Part of a small language model's weights.
Architecture: RMSNorm before each block, no biases in attention or MLP, capped logits.
Training: a variant of SOAP for these matrices, 766M tokens, 2921 steps.
Each number is 500 + 25 x the weight over its row's rms, rounded and kept within 0 to 999. Layers, rows and columns count from 0. Numbers have three digits each. The size before them is the row's rms in percent of the matrix's.

# q: layer 7 attention query, 512x640, rms 0.0301, rows 0-63, columns 480-559
# k: layer 7 attention key, 512x640, rms 0.0314, rows 0-63, columns 480-559
# v: layer 7 attention value, 512x640, rms 0.0394, rows 0-17, columns 480-559
# o: layer 7 attention output (transposed), 512x640, rms 0.0343, rows 0-16, columns 480-559
q0 067:528487488480501536521495463481498487474497542513508520508530528520459495495510494528516472527478489515528484504552503508494486498529479531533524492453459492485512473508479461509500543484506497472479536493515503525523497492513499498519539507
k0 065:478493514516477508497531491462483498524492473489485499565498488500520489528523482496498504532527481487505453517479508489501491549481529483490474501489549489540521509495495523506482480517519560499494423484465486469506475459508495520489437477
q1 075:474506515537484525461539502504468480518520477467479478507532496506537455486491500468479499536480516524515529466544483539477525504528486489498521509493471500487497484474470501477502489507466507514502532526518510509491498460514526545459510497
k1 068:508515484496544479517457514505520523468506526524460525499517479519460453493441483519491515490508494481521482504518527470503507508538518555487515473462474483499500554486544502531460511469500502471493481445468522517533445495512495515508505500
q2 073:501473470483489475470506444532568504512469541515520529497509481508501447492499473534538501486507531474508444453520437449509518532534485486502436526488508508480462492535484458460456523474469490477515500507468539483498510525504566516498491490
k2 071:478515445492513462517546526483508511484513510535505481500490503536463499523501503497524477519550461498512540468458490542519475486495509529507502491506509518469555473500515544464528504489582501468481490535513491481492442478470477493524442480
q3 091:497512504519475510448546507512572493516545502506514487495515491564495482466469490490495524509483533466512501509534492456468499509516514504540524478472518445501454493500507519435547521492481525528474527497487511502534514497528537487516481521
k3 081:508504458483536521528467492505478543490488462535521504490565494561499514478475481485475503480493463496493513478499560503517514516490522525520519507483476485491511517571507512482471474464509468491471454475526524543541474496532504524491510517
q4 090:487511493509474512473537469482540501541483531556517526519538450552469500500502509540507516501536529469522471467549468454461497489515463515500488517508488466487473505468507484485518473465482537506533519490470525522515524487502529491486539494
k4 081:502534469511506514512467537459472478466507491504513448467478489505507501489436500491494512512497523498498458520472522497525557486479528515511479507500479458513496528551465504487510504473472479532487474458489502502540468497498549516554537481
q5 077:483485525516561473471532409535516520492513477492506519487529493535483472477480436474463496516502514504493491478550501509508468524501490514596509489424503432511480484483486476513474494509492509458486484481512493514499480511505497502511498498
k5 077:497528492491463503513491495479527481510485467528473448514519491530487520526521503504496513510459501473525499482506520520491480524491504460452499499537449524501494461573515480435494471470496484521500506462484474524516505496479490528456501497
q6 078:485480468519479500499543458454530500489517518560517544517542508519449560506481489484481529553502533505520482489527488499489468523534507512554493494486501465519478489471497481465472441458531533509498533496488523501502529508512496496492552486
k6 074:496497492486514485472505542480465499500514508487463504486474439508490537522500506481491481489476503504481482508524516480527516519471504502509503484504492497473515492489504501505544454507504436482502541505518455503525503495501488512467502492
q7 100:555499508470537514474480500537496514496501460443519465503465528475531469500531469484497501519478441502508504523463526559506507494518544484511492515514501493502521524489496509519473482505499510504475474489500513507489516503503494508517484502
k7 096:452469507452473468478510522476462501480520522501478512518509478530488463470567504510501477496481498472524558494476437486513481531493482482520444519503503525475509496516505468488511456481508488475511525565499472503507521477508489513443521526
q8 103:477505495505474488506537495436513478513482539540473517474505469488443515525442537527497474494525554490537521498523508466517513500483485510483491512469503499508476490496514509484524490504480478491517519510470512499459549471533479492479530505
k8 083:482525516486517579545487477481484535484500476500505469504479495497516529490478532495514507514519521454482479530456500529475506555520471502528493538505509486518503482539457508451501519493490508514466451491505476472478506526493528510473518462
q9 079:493473539493464503480508474508542514519502465515518506501516483502455515455513498479495487515512533486505501481516457474486494501539492485525523516474459511480466462549507490472462493477484493451471545508457519472499516493489524470544521476
k9 097:471477495490547491473505549474481483504510516487511475517496541517497443479555463501472473522471490500512485451525520515481480524489517511487503487482497508434513492525542470511525451511512497473524499528521479500533519481522498465487465570
q10 092:521544551513478453515507509537501487473486486488539519486499474499528508477560490485491518547485479499470435497497511497493477501457542508514497484484502519498533512489509498516459532466488502482480526485537493523493500559509505525537470480
k10 102:484503515501548488541469517506453503500518468476455483471472542525527497511551536479492525562485512528487506498503559509505512516489523501533532511508485551476453487546488495499548510495480502470510489515521462494484495511479509526502465528
q11 097:506504484463526498491478489473512496499465485470500475523503529445521507527510506493490467556474461524513470492499518528498472507551527458493509489492509518508532537469511517506469503524501513514492510517497535443535482520499490483519494510
k11 095:510522534528509477478462471472508531470502477523504517486500488493485507515466473543528507515505501448519500482505494473539487501508534464494499531507526510520479511517511494497539515498520532530512486519485505486507489551506518522512490491
q12 100:503506511473512513480545502446527524494514494498512477525495539541472513471512528516469520492500505505484510476480480512477532549485499478533468537503479529495505479512527449466486536497506495451480497547522467494496467486528484492518493539
k12 104:475528491496547481505483536498526445468489429503476521491458483495529494502523530513514502480501500495482487515508460497480464513448531467510497513492512490490503472515527475495490491482494490469527503540484516505452501533484490515472459572
q13 104:499503507511484480521528500489459479546527518498472476495543494513482516448588497525502499525505547531484482512461495524489543478489511525520511573521549477506464517494506516474497507470528498527469465482506525510492524485498537500513532497
k13 103:478481498488519437500500457517507482496522467490474467513501461506519521477526518466507474542486535509518489522499527518482528517479508516511464553479547477496508506500517429500514500475541469495490480491487477535491482496502512495500518436
q14 104:516530496517485506507491521499471482512507510483475436496523490483500517534512497522567511483515482476491491532511500532469479500477477517478488513500484524508483480490510488489519497485501515472509527513528513533478535519512499494489457496
k14 109:501492511518515530494510482523509504466515493465494498495521503503523482535483459515535493505494456518482494520560551519449447498477546513505512465491514485491497505466485491493462487471512513518495505483518528479533545491532523509512480454
q15 107:489461533500464475532485507524507505518479507492466507499521530463496486434487534514515446522493522485503463536501496499493523523543509477514532462516490490476508501464535537480489461482474514493478546549518492506492488466516519465524494503
k15 104:529505475488492521560517495543494515558509492481550501511498548484496505508489517444483494466510481509516514525501460456482479505470456501515511490474500488501535531535527484473515520510514496474469452517473488508479487449480500481490485484
q16 106:502486467493542479482523490512497509493532508481518485550483486504507479509483520509552528532449479530515485516501471505491505516491552470539503546532536515491494498513492493469485544501501479520527523533487479506543488484463493494542531508
k16 103:507515506467470458513525535525498485459471565485534500486478476496477485482533558508494541498448490485499493532501520484536497463519497517485522479519559503473484541489521527514511533505527543486527517501465482562489472508515458483557495535
q17 106:468526483523492486507496492536521477487493490471524515471525503550467502513513481508503450519486473477503484476484478494556489494492556534494508481475518517525534508553460524506526520461481488496505496473515530527512479496497506494498518525
k17 107:486527449513525499468481472506493495468495519468480546516521486510509497480521470506501475512477483515467477489496449514532525506477497487506526507503512496507546485520492503478524532527495485494500529506476542505514473502478499487546491499
q18 105:527482478512502559454512511516489542511496505496488515524519524476546529496513529485530526457541527462472501534502526508492481486503546528522497534521478474517466511511462485471478494501509540505470482496528490505507497459514481533468490482
k18 107:564506514508473465515450516519484475475501520494487535465524513472514502508530456502458480459516481531470485496456491500548504451476509538496500488519497458522506493510486481465485484515497576508503493518482511495491500525487494495460500482
q19 102:530469529468453504578469546525498528526501524499500490526437517546487488506525509500463514477473541507470516502508522492448458477528529560461509500515511501523466493477471482559521459527502484509488504470527519551535494499478531484481512526
k19 104:513502545525548514530488534496497468488477547500485494487457502472493494444558497491516527514509488520533542479488481475466469455500540522514487513496496482467529505531434510539511468490485436524500522504503518502507506498505533531507489452
q20 109:539485516527487485509472479494456481496480515527509531483476501482476488508470501483492526518470496530506494480486479497479514498502531483514519509479501463568507489512504482492489546486505526481489521472540483463526466507531542523462495488
k20 108:516496493516488474523494486520480470482488470529461505478495493492506494514495512492494515487445483503445524495479514518508503506470485488519510489488489456533509482512524497499492536500456487521476502469497497497498481524529502485479562470
q21 104:566517516535548492481509495487540540487484491562471500547513465477491528508483502502458466486488469536496538488505514511517529537476512492514477527474505464470515544511482489496494485485501510529525528502514502489492538488513529518488505529
k21 108:537470483527510485495447452515515491458502517537450474548478473504517534496501478501499473527532531509482484525495494458491468428492499467484493542481459484526494449480541486522516482503492508574511510483497494483517516478482514533487550508
q22 102:501517479505511478459458485473496516455485521504441484512524513505493523533472568534513501552475464514475472485472486540500492491483525513509511472492507489464510517492505507510486467529470481506480508476524482486500500494477500495469502488
k22 101:499538448507494458537439499516473499505501532501477521475488464476479477487527504521503506520503470498524495486487473528486499546490524484503493502504497482527487505458499515514494516483486466496465500443521475497519503505548456476454511540
q23 100:542476456517521475525504504493454509434529509512524507494453496521520543508502504499494499484519520540514499480502492548475512485517557528513485544515472506528521513500529495503516500533473523536517556440495505501507496493501501462452492510
k23 101:556522518506455466490492483518528507460465498537520506482470516478550521481532533481522478515516476519490540433550513501529499485516543528495487480504480470511507484473485473470467496551480524492513501448485498539530519511507481440522454496
q24 107:496549560443474516517507495487494493487523501496515515513494468424518542508517483532477464503496514482489523567495480496508480451485479449500486512496524476502531487494478517522518518531498508497526506535471515517519515490502525539543537492
k24 106:491497497507484543539540488503498488517535488515521468505472492496532507492498524524493510504494493507501444520510526500472500462532477472523514485528521444493522506495485467526497525485503491496514516502480458504509529497531489525474532464
q25 103:474472483510474461500504493495524444542538490466495515475493507517507488479520485520483521490541464548551541463486484524476500531519496540486500535497508484541501488501488507484488489532484481506511501542522489526519527507491535457503468506
k25 102:503515519491468512446490495545545516498507496548495460489534508505479515499475455455557507537536513516508505471448532528408505509515521529475482532513541480508500483501518507507484506512489529480487485520477519519499528499529510528527507504
q26 101:457499527485497489479485506463515508513527492523517510504529485512482476480458507493497465505467453459528506500526460481549514516514481518483478479439487490513493473494486533550462527496506497457464498487509535498497483535498488531444522506
k26 104:469481525485497515488499513505555485476526491498510488486519467472492516465505472506489499493518528507505498528462519492503470488483515494504479534449477535497475514494543481525474535532515498512494492485514538495476452471505525550564502547
q27 104:509493498486510525538466527484484491495494482528501452512484502480481484512506499541493494524548482491513496509480497531499500513476501482498519428459493495490501499492480492505514503530466534472513478480496462460478525463526476459488491493
k27 104:558511506522498553524432510491489515467522468498532471475519534481492496540474525509502476507566478560499503538516515494500476518525517492490501526479504493512464480498539511499489469503521512491489547492523482544490523529468487487522528508
q28 101:506485459564462500500499472560480472489516527534521462527516496473502473498507462547521517517526505473504475514470471464544460505514531492497495523514515472474459516500469517536505508517489448491477498516509455460483527506501508489481531493
k28 109:427477464466463547508517472478512490509492514507508513504537524500517503482498525509518528525513585533497484497522511485479506494489514443507480524520535463495503485469464541515522525493481488488506486495475527501505490496474459512530536521
q29 105:495493469485478472561447478482477489501514533516497504487488499477505524530482538514442505548487492470484473493506521457481478524486482524480518464522558445487551558460507485497486511531527491547506539505544523500547495506474509481513487498
k29 098:512501517551525510451490463523474541496477471502520494469492545490510470539516530493517492534489484477540461489513498484487472521462500472551502512494491507445512499501546490495487476519476493526507490482510510503574509512479511481534492496
q30 106:497510502492515494562456519505494461475466500490483505539531446490475529494500533528557516506524489482518563495499466486539549488492482531485502537497478500529474502518517543561487547509504477500515439520569553480504492461532510508491502493
k30 108:484522506506503520557476508493517522499519507520528504537543529456471526448515505511530498495504469507473545488463504498488507509502496553481542501477517476521486503500478512523495544528483507524523482534533504476506479420517474516479537483
q31 097:549509465470517454572489485482494507500472493518536477487479509518479445504529551488507547523512497491533496466537546498473471489511513483486503485493530457497517470505505479487511452555500448520530458506491512519479463494551454479510496532
k31 101:533501486467521504475520518498478451491471519506535470512503495484514538477525487539506536525535507479497503501534482521513493495551481483513508455513463455545499519449507554476534463459455527484520489463507508460531477500491502481499477481
q32 102:517514490459514493531499492453516488529546487464494526495523498515513523475492495512484519481542543492525568507516482451481451469479544455572455551534463502528455500449528439532500525501503484501533457478497516503497506556507483491505513522
k32 103:533519493483468517550484513511479510452554488465507472529493491518504520471499465493519513488493529531554537485509490516487524488443558488499486506538468486531484511529523500457532501502502504528529491528538506559497546505507465491506515525
q33 102:468510504470459552487456496477451503516519482495495489504524507484497465514544555492463445508518541512501496538466505513479471507528454498497513526521463515492456514512503519467494471502499493480506500488537479483525482486495480491493488522
k33 099:533491471538497526479470478514517519512489486499484509506505470511469490562508520470516464502487538462476460494520485499484512502524456546516502484486513504496523488511468500415473495462480487514475483501477522490479512539537488469507472491
q34 099:503511475470490481457489510526503513464479486481490458468455491525511471496479517474482481517499551510456478482478505491487487480487544513479501486507526516487493484495536475495575475530515529489494506507477514478484463518515521501484499505
k34 109:524451507493490450494514513519467476507527493568497477522468519479505444483491525556486462509503518487512537496493486503562488484459508467494473470505513531497515464531530494509516514543487472519533507502451465495487482527482537502529468536
q35 103:497492490480536490508529503506470471520515479517496492516514500504501458476468522496474496511510511517461518478473475530469476494484554511520498521532488487492489499466484537522515470547472520455509522509466489492478535471531534498435541516
k35 107:478508491503490486522535485527508478520477449521501518484534501502507470520495508434495532499522519499482487511460441496448494522487504550505486501480526491487514527484502531513507535464519496512509474513490495519493534461521544505531493518
q36 107:540467521498479502483464536511488502545496495509487488479511507470536506501488494483485474479507493510531526495502420477543501558468484491470453496456461491482508492507492500495548490526470483532457507517479516511507509512477509493461518484
k36 100:494494476487483505471475493525497525486515525498455485495490506486498476516469522519452479492515471463509497469488492524496504511503449459509483512486523449505498486510544499491533500494528537506502551553484515486484487488513492502487489480
q37 105:514491481511546476508485514504541482491472485509492494508541512490507486481476471471541525543479515472491445505509492497515481496498528483517499499473506495459508546513508509500510496499469509560473504536522529488482510505479494515550483518
k37 106:455498502505504534501517528571518516451517538472522493471510490531472470464464496510498478553481504441526528495488482488490465480497515483518512519475522504506501538496475524520521500477531531498475535482519498489511477520545490510516468482
q38 107:490533531539505491454494478529568500491475513450508457478544510484510477485482472441509490498470509522520512508468490518488504535482485444488481507505496456504474504497510526491515471504485529489471512488468499478466496531510510506444517503
k38 103:511504454477514449455494467488536508500471499496490475497518506548486506500428537468479532503530513487484496503519566481509508508435551524533520499554516491488493515481519512487528521559518474487506525504514514501522534545485479509503539526
q39 101:528516503466526478524487480521534490462471532493459537492542533458440524495520482538510530495456529476524502502481494475496513480486455486553468511492439522518462466489468502491503512474496512491506530501506479491520520479465506505482528488
k39 103:490513485494473522453509520464492511475533558504493476477468484509463490538507479499478527474491464526482491509480544500514520501442491515495511496495473462513500492499524462449541511461495475464498501492495507524537487513525491483479497466
q40 098:488513508495460516476514500560461489545492487494506468557492493462463499465494485525498468494492514458549483530518510487533496492516486523469500506540500531531486475499499482472533509523514516513521482487481532498481445504529523478521513550
k40 101:503528513476519467481533518495497464513496442445476503535521453486487474491505497471511531432516436514483512496475475491495524489513517507474506456530507532484495487519495538515518562496550493506522472494517495492491483489489491550509485474
q41 099:509485476501572472480490510500497517466500444478538550486500490545517470459474467487541496499486491486517531496524461479506569503468484517485467512429494478487499473513497467516529467506481499511482458473513533527506524495527491500499472493
k41 101:520470472502507550495502510526492512501541493552491508535476513469537492538537476533512517483542495542509516515481477471512480512446527487520473509498452517508524496493511460496478523536521503498472529500512509521490493498546493492536520494
q42 101:500503497514530501481452493513522533510516503473482502482489538518495520501482511458519496561487492532451514501497529510472448471505484510511521523543518508489508476485532468473518505532508529503528527490542514499456479498442504505493534500
k42 102:541504499519501590502506477481493515465484524524514526493481517503486520498474501485556561530477525533528458460488491474456468492529493480547491525495509510547486483504465430496485542494484510468467503466503490547535508476481515533484512493
q43 105:482474512493487529482471478494496524502521521479507483488497456504522519482489485536518478517488479469476466530529495496463502481523491502533494487518498523484481482452523476473508508476505488499506513532480465472492522531523442471506541468
k43 107:489474457474526531514506481517512490528471501534476530507499501535476481491554528520523507520473481511477461507493468544434486494539491506506496500502504495496533461502505492472437545484509488480482518513494491449517513519461483490507488498
q44 110:493491465503521461506478492491488544513502487509487518493478504519511475523476513494476538473551484520483466465544534486466504495481487482517463478464495511511488487547536486481507474511504506503533448474486526480524474522514513523484494521
k44 104:484498497510481519522458511488514491522503468519511539481484497488487490508482479527541489521512473516482500504514464511491461526475479471541453488524482574498505540517516502479508529540524521491518468522509481471502456505481506515455485501
q45 099:500510499522491501466486492536526499528478475472503476479459458505473499495500542480508475530556521490511508558516499522486470496468440503499531527486512521483470491523497521531516517496496492499503502445475515499488540490445539524502556480
k45 102:554532508492518510510497465503499491527533518463520496468485470493485524517510468522445527524524519492481520476522471509460472477507543505500498472481529503491518519460556541528478466501538503498476480457506483518502484428474563447467515502
q46 101:508523493469465534464493555475483533488508481456521520535548494524444466505492512501473505497458487511518515498466518506455469544493468498481447533471519504502511492477475522509510506525530502475521485471483531489490503494556512524500489487
k46 107:464501494466464521491527515516533511512520432504487511576513522478467477523523523514526477505442510539495488441502524555471485504505502509522474476480506478494501468521496532472506510514515501531534505489476523468505520485493483524479484482
q47 108:523499525470502508506529515492474451505532492510498500546476455499494503515493479495477509501538486486491549531471530489541496501448533479537474474486516565474518463488492470465538487494438497515472495540519519541468561544522479520509462544
k47 106:482516498482491490506486518549475492524520500469488493487508528512439519508493484510472491493538450483493492476513475506470480537474509498500424517531539506507485485471493476470537467518478489492472498516511488542475543518520508542534473523
q48 107:493539483497512490469495491481496489521475537459473481446517429514496471443497487484537516490508529489497480482465502537517460505499545511499461514492461493497540511523510535533550521509526508503511498533516499514484525506516494498519489532
k48 105:493491498521460466495514496489505491475525484497459513513507471484494530480517552504484474530518528503546493519496488528566538526540499533511481482462474468511478464471494506519541494511492531523488514495525526494469494507475458504521528499
q49 102:485516512519492508472497497477500478557488523510520523546496509529482493486507458534504510473511496510536528452505478482503534483528521514445530498481460504481510544494516504494504524518491503490506439470506485487478546471512493482471469514
k49 102:495492507505521524522560478468522529491473501488491510557485507469521504547496506499490514501489485541514467487506450523521536527497458479470532511474507486500520526514513527479472479481488483455510488500558520529515508485448471557515513479
q50 099:498508415499536506550479465522477493467479480465491495503454536514535503510543513482479517525520501567529508484490502456490541518544524547499481521520512508489502528461527511527489489501499516522555451475476519554522506514533482532522513528
k50 101:503501512510521499484520500479504493470486532502471474537442533501507451504511515467497515484569500504485480468543464483538519546468486487505488473537513511553487504492483510494525510462524465502479525482486521508568519532493487469471527505
q51 106:430464504512467493480454483498503504529473501511488492486507506515471493515455515490484487527454510512488504499480498458503450476442550541467538443511536457462504537522536438485453484497514488532505489467474501490455526534516452504477506525
k51 106:483515523469502471470525476490498526500505481518509493522477469476498466528477502491489460501518530494510507528511481459498490528517481492556522532478499486465492551515474459491530530522490476501449528517454506485493495496496505533547550492
q52 103:503484504502507478519494510511483546512540436531506488547522513456488504507494481502475493501487485494500511509545469470487507489525508462495482493534523501427566526539499499504513515479520505468494465475528500511462517504526550491520500522
k52 107:475492497549531493519493522452504508474492519476509471512515536505510502438500440484507515496496453480483517521497495499472488494578513514499508492502538530459499485531525512485461491469501520467511466497516474514481516530500531468532509486
q53 101:519482509515536522522500459507537506509537495508498522493491507490481552518509506470494485508487493518500530482535485486456490461504554476510508483489511505512552483494475539494466506483480489490453461533548509483508462478487548543489462503
k53 101:527494483491512540482468468495500527473502496501485494467475475518500465499500513484474478530484504472530471504534524473521463466470477503493496550507506475480516488456467517473456524501487505529509440501482475450502514527508514534542501490
q54 103:483508491524505501496538505508447470523480498498502511468482510473503476544504500509525440481475433518530510512469498489490495445534470517502522479516512500528514497510529498453485483503496522496536493491504523502544447454506506476483513525
k54 101:522531442503456557502535481523503465460504497476514464479502508482506511484492520464542499557503479498542487488513522505531523479511473520473500490522529505510514448508486494509492525485498524455508508471508483531497459495530438542543533503
q55 099:522510517533562487451519486513535479497503492498499482514540526494510445466457538444521539495469533538533512484522528489460505537504485523504483484496502484491502533547526505488463514474483497499510501464529495497505512505534490492535537491
k55 101:506507465507448492486467452530495483455513508523533496459479498485475497512488506516537502429535562538482480508486528534476505509529483510493488497477540481542518494496535472496497493491476519542554454496490520441464533495503483518495489519
q56 103:512515496509499519504449505488494499493518490507478507504504452550505592489499492477521498499509535532499541475500511512472522543495524523506527513465538503514513477502520528495485478486502518491471498439518482484514469538506520479469495527
k56 105:523507505505508497468523483510536493516496520506474488557494513459471533488525535466538482508491516502508500470478523499496462573486522511472518560521530541488529498496480510494498509542493521492501498483442510491540507533420515499502482512
q57 105:442486492502517514506516494486502473517513469510496475532531500471496543498512531453501483537477495460547504557554462524506478473485507521497462497473555493471484499504457526482487504503503538523488494527462512489468509513519514519493482477
k57 108:516483542554498515511478475515482469533518491519471480472546438506482479488515512456484488514487480478533490478489512544498499515455471484485507491515519504465490467507483496519530508494493529513499483493481464450465517483512494528476483447
q58 106:504522539509468484503507458524508483446521481477485484511518500504482535487529510538500483518486496520467475500480477529478507505517514495444496475465491471492458527519503495483504493511499495544520538501443503503458547481510489496494515494
k58 105:479508460495489487489492484497479490477504520460492516491500460536521531475544492501510485528481487526493530577511488487446505479471540504482512476484504482474494461523515536540508441494476512463510469512462482478479512491494471460497496484
q59 100:496500527502506497516523475507497509486524509484521545471494508484503484528500425517495469496489493486527514480485502460528470541491488470491482486513472473504520509460510504451498487526515486456493500501485482496550526481480505532529481494
k59 107:470501519469476571513511481508478453516522521488478522479495479481497479489459497510491489492492475499500482532499491477519478556496488458504507522485473561526473456484506517510475478495506425434574466504529503496509495467478486497471508513
q60 103:515460526498507476517463463466443524459466507523499497525549505490488536487543480444522476477483535538536535511540516543532462536531529461485507504464487512469520432439531492452498484521479492537497512517520488483520511481469478510474499517
k60 105:502473504535492494465519488505486458506503542562515533527503516549516519533503474505524478484481467487521528477506503491533459464551523506445528470496497483466484439535536483541464488515502488459473485475510480511519493479485539473489474489
q61 098:447521507510516518559501504533501478499499479480472537488529466484507521491507541549483520537512475488534481451546483539527491486495547477458498495533457497500479479485474505465466499516471535520515505499509470507494480514515489538531503525
k61 104:487497520533515486510497495510510466533506489505566507484525518482503526494539495497506509497471498473546487510503485554515510491494519487491505507549515499481478498515488527508477487551508483550504493502522501483476523493546507534516502528
q62 105:535510508428505502515496467523510473495468490509501545507490482515506486448494514466498509510524534516493513470500527505515497526524512494492500519483491468537498499506499469508485521511478483483514510510475484507492500484482518460517515486
k62 105:445502516504525509537482497475503466493479471507489546479496481479480513516504500499536467504533511499494443486500495505482494461488503474520559468446498473535518496467457484540496506493493509514476490539478474487539474462453487455515512473
q63 100:478487484499502534468473519502524459491494521541508482496443495485510463540447491531515491528529453502518513506490489507491505472480503466536503492446456487466462491497495480484470514454516505522474503521499481459535507491509519519528502481
k63 101:498526515463503524476502486484499524533504527530496572455505534511491529494513529501540528520487463540489533509493488497457515512520512501472511467497518512501452488494463529502455500510503521516498493480526471527465503510518508500500462434
v0 086:494474461490539555490510458519457462523498531529508548471538495519512534481509488525518481468487489517539476522549506485500464526542485517452429528486448491502499522470513491469544514484521509501492508533488502497527473524484503503501520507
o0 091:548558523525484469505488535480494499508519513465543436490476501475505520522502436492487523583493525492506507497490525520475505528485551517437526517525476491485497435511476537514501471514481474531517480479524490544487494526525500512486456525
v1 085:500522521512503503518486516496504540546536515462486497519467516439500495512505493495497606512535477503487490488524511506533462469545495498512484544491537538510531481504493479533503540505483490482488518491488486532480509491513543544518496464
o1 090:506450468510486489509468494485555492469463498514458550495499498490474481503499523524440493502493526499485505502494507529504538516481509508503444523562468478491455505503534501484521465500479484528498466529531523533464517508535508489488490486
v2 092:519476515556517502492490471492489515490532459475510527498498486511517501497497479504516483482434504572508515515505532479547483506501479472508496473479508516496496574470484482534495528520532513493494506531537498500495509499511487502497529511
o2 095:491520514495519501510500513471499512486467501502457511492503479463484482476546534501527524489507529494478459510470517519509479497466465506445509483535512505510490459480487477487538517489488521499489515486494540481520484485540513512528536507
v3 086:495516509500471524517488545517454467500512518506519465516475491480526516512494466480496497501510493476517521487516505497544458520522522489478496470507528494538516554508512492495542540501483509490531505468464524439484513507482464486498492509
o3 089:487531501495548464498503526510529464472530490464490511526544451461481502464518503473504469511531472507458481532482495465505565509501505492504512516474500503467446477483512513504435515532510504487482488507506491547505500485535540517533505508
v4 091:519511503494514511488529514513501458478501468540530458485461503520506484504528470515510448461489487472449489472483507458493461533510535491485489533483509486509531481489522435476475503500504546522515491454496504495463465471492501530492500522
o4 101:505498509468525483489514506500505504507522515490444527493521468475515492498508475470508502513527480510495489478470483492495495488513490535464482490499463495532515468542426490488469490486523515484500510541516516578476505506459485506548512497
v5 096:503525475511503476509523538524500500497470453498527535512495518492472516466538512477489488519546505494448534518511498519451489510488502482537516457477481521458499515495459511509517504485488508483460447487480535489525544492472480542489507513
o5 098:529494537478477485507491506490489526497507498518547493486469552513492554519453506491474545482490523487507552448492500483472514518493481522491542527493537504489491521482461529543521503506503539505513469457494456487480467528466498500494471496
v6 090:468551520475525525438508535473498466524489486485488501539542472479516475494476532494525504466470453496489470490539473490503487496523508512498467474504496532473514502458518507509497530517470491470495489479518498505498456530465487511460490515
o6 093:524476507495507515529491489501496513483488504516484518503483494521519514466480527490444509506539534514476500480486498476503515515512460493510534540474494506550524537519498484501510514509527515523532506479489495502488496499516482509499502475
v7 094:516503459499449506455508503494515522468474564511457531487489490497524493527448521467497562510502489484499524461526534527517492492511538532493492507429529483504534520491478511526522503463525490498440461494504513483486515495522456516507513505
o7 096:458479503536514533525482542481535492490512452538503497500507480464514462503450553487492508441484531502495521489507542489457518477547465498480492461512539484461478468476530484554471508535496504509565520529474490489508474503516500493517518536
v8 086:528538492508516494506485526524536518509502472563490528511453547466490548491512478472490538512507540521519497481502507497525482473548488515504487479506477517462475524486537502496496525502500484484445499472514478461521499512500452513487505500
o8 093:476480479545478528501540483464537532481473502515501522469499464481493527501476551506528463506519462459522455468523482491521489501476501497436503482495496494506500544472483527507514461538503484507502478482477482528491512494507492453507466554
v9 088:541504464500465482510446557496469495523515455463497500541535497510457485495504472484482499506509495526527548528465473501532471511506537530491509479510467507475478523450484499503535497506502511474486468504473503480519542476510499519489461479
o9 092:480476494485531496515483524535483485513510546523475508476465483526510528521535531454454515530492500516487460483503547500474499482483512521536471506525516520527511499481486467556488506524490552522487524516502528499504496470494524473517556549
v10 088:488489511461498469510462488491571499505520489547505476473493521475511470489531550508444464537489519491451519480498498442499472505527513531530543545505506524539493505475514518504501486500473506488504459532507471501516513489502473483505478518
o10 090:525510525492498509474507466499442490485524527511512521538480501554507470511479459545517494516517496489514504565541525476510491524495518488505467458532486520476486475514515506513514474513477467501505529433527493465478524491469468521505468506
v11 090:501469470513483502479490497531501512463459500481512509494499489492503540503478447521540495503509476498559506540506484493534519526505526485516480511488507539483496516475522503499520512495494515503521488508460473482490496506495508500533501548
o11 094:568481501497497521486501520506498515444528495479478500530473528487518479503531534536505509520489517518459485482488532534491484497531532484527510517492470513491512500525494485538510509497504503488473497497516514545555458525566462469466548516
v12 091:471494466499481510523463540533490505503499492470509524497479514487493505516498533498508502491467494479504513494484472499499486481490489514536519497493494486501537527498467501437453505526500526535543518480506511491493489529481492489485530536
o12 099:511500523522484511497517492490495501522499518465524490497501501457520488477530445501472515496555477504507507489486513455535543497491527534504485505530495536478494499535510512500527467459549453509474498532419506475485556485499494535486487521
v13 094:502475521470479495501515503484559525539521464496486536480491515465480550501497492488536453497516514480512494528481500481464459555500549516523508494551512477524500465484497505527496485553527537516502452548470493522514506482518518506477473494
o13 098:425498537477494465490489498543486495448468495465486497474494471543524483484448512517555479495502489507514473531480539508481503465476512474503531540530492505492474503535474482515500540517510485481521500486532457518485471504489494501502522453
v14 090:513503471510525491506483506541479502509477515492512508501481506506497496469496482515526501501479480491502473477485496516545560505479540458504538473486538520517476492550496535467497470463555532520476503498482482487517559480529503508509562495
o14 092:500498484519525518491500513465487492472505473464490498521506528535464512515485513496452471484499516554500509493472479543475501488495528493490458497517485534512511523504507474491525531539493507487483507510480478515481470503504524513467468517
v15 096:516493517465493495486488509510478477536498522520502495542481498469508468489518490480531534454447520468489495482468560496518499508465483490477495456504473508521499466533499504508495484490504495472506516485520542489516508496510522515474537498
o15 099:481565501515537493504515480466477476489494511474493493495515465517473528496516473466470484530505484509510468470460455487535483519521504466460507476492458475485508523528507507479487519521512506488493484474532518496553503521505476484478445508
v16 085:525509487515558515460508487510487522461496551511540502507504470480481510498473505482510480491521488518522473499481480498483521522486515435484469499522497496563483502491512493495512503533518525495490429456481518510484491500486477481509465477
o16 087:492506488470523519469467474531494479537475486503499521456500537506487467440499537495484494495520494489513479488517520519538512481504514484480507509471515533498478535485527511530514499502461519506457486497511508511493452480536484521501495515
v17 091:470485463483536485476490485441517495518547521493514492457470533506495478491506496533482529486514489505493519459497518504486471520513548524444534529495472476539490502473533445481516523519493494479499545515499454524494522494511538463509488464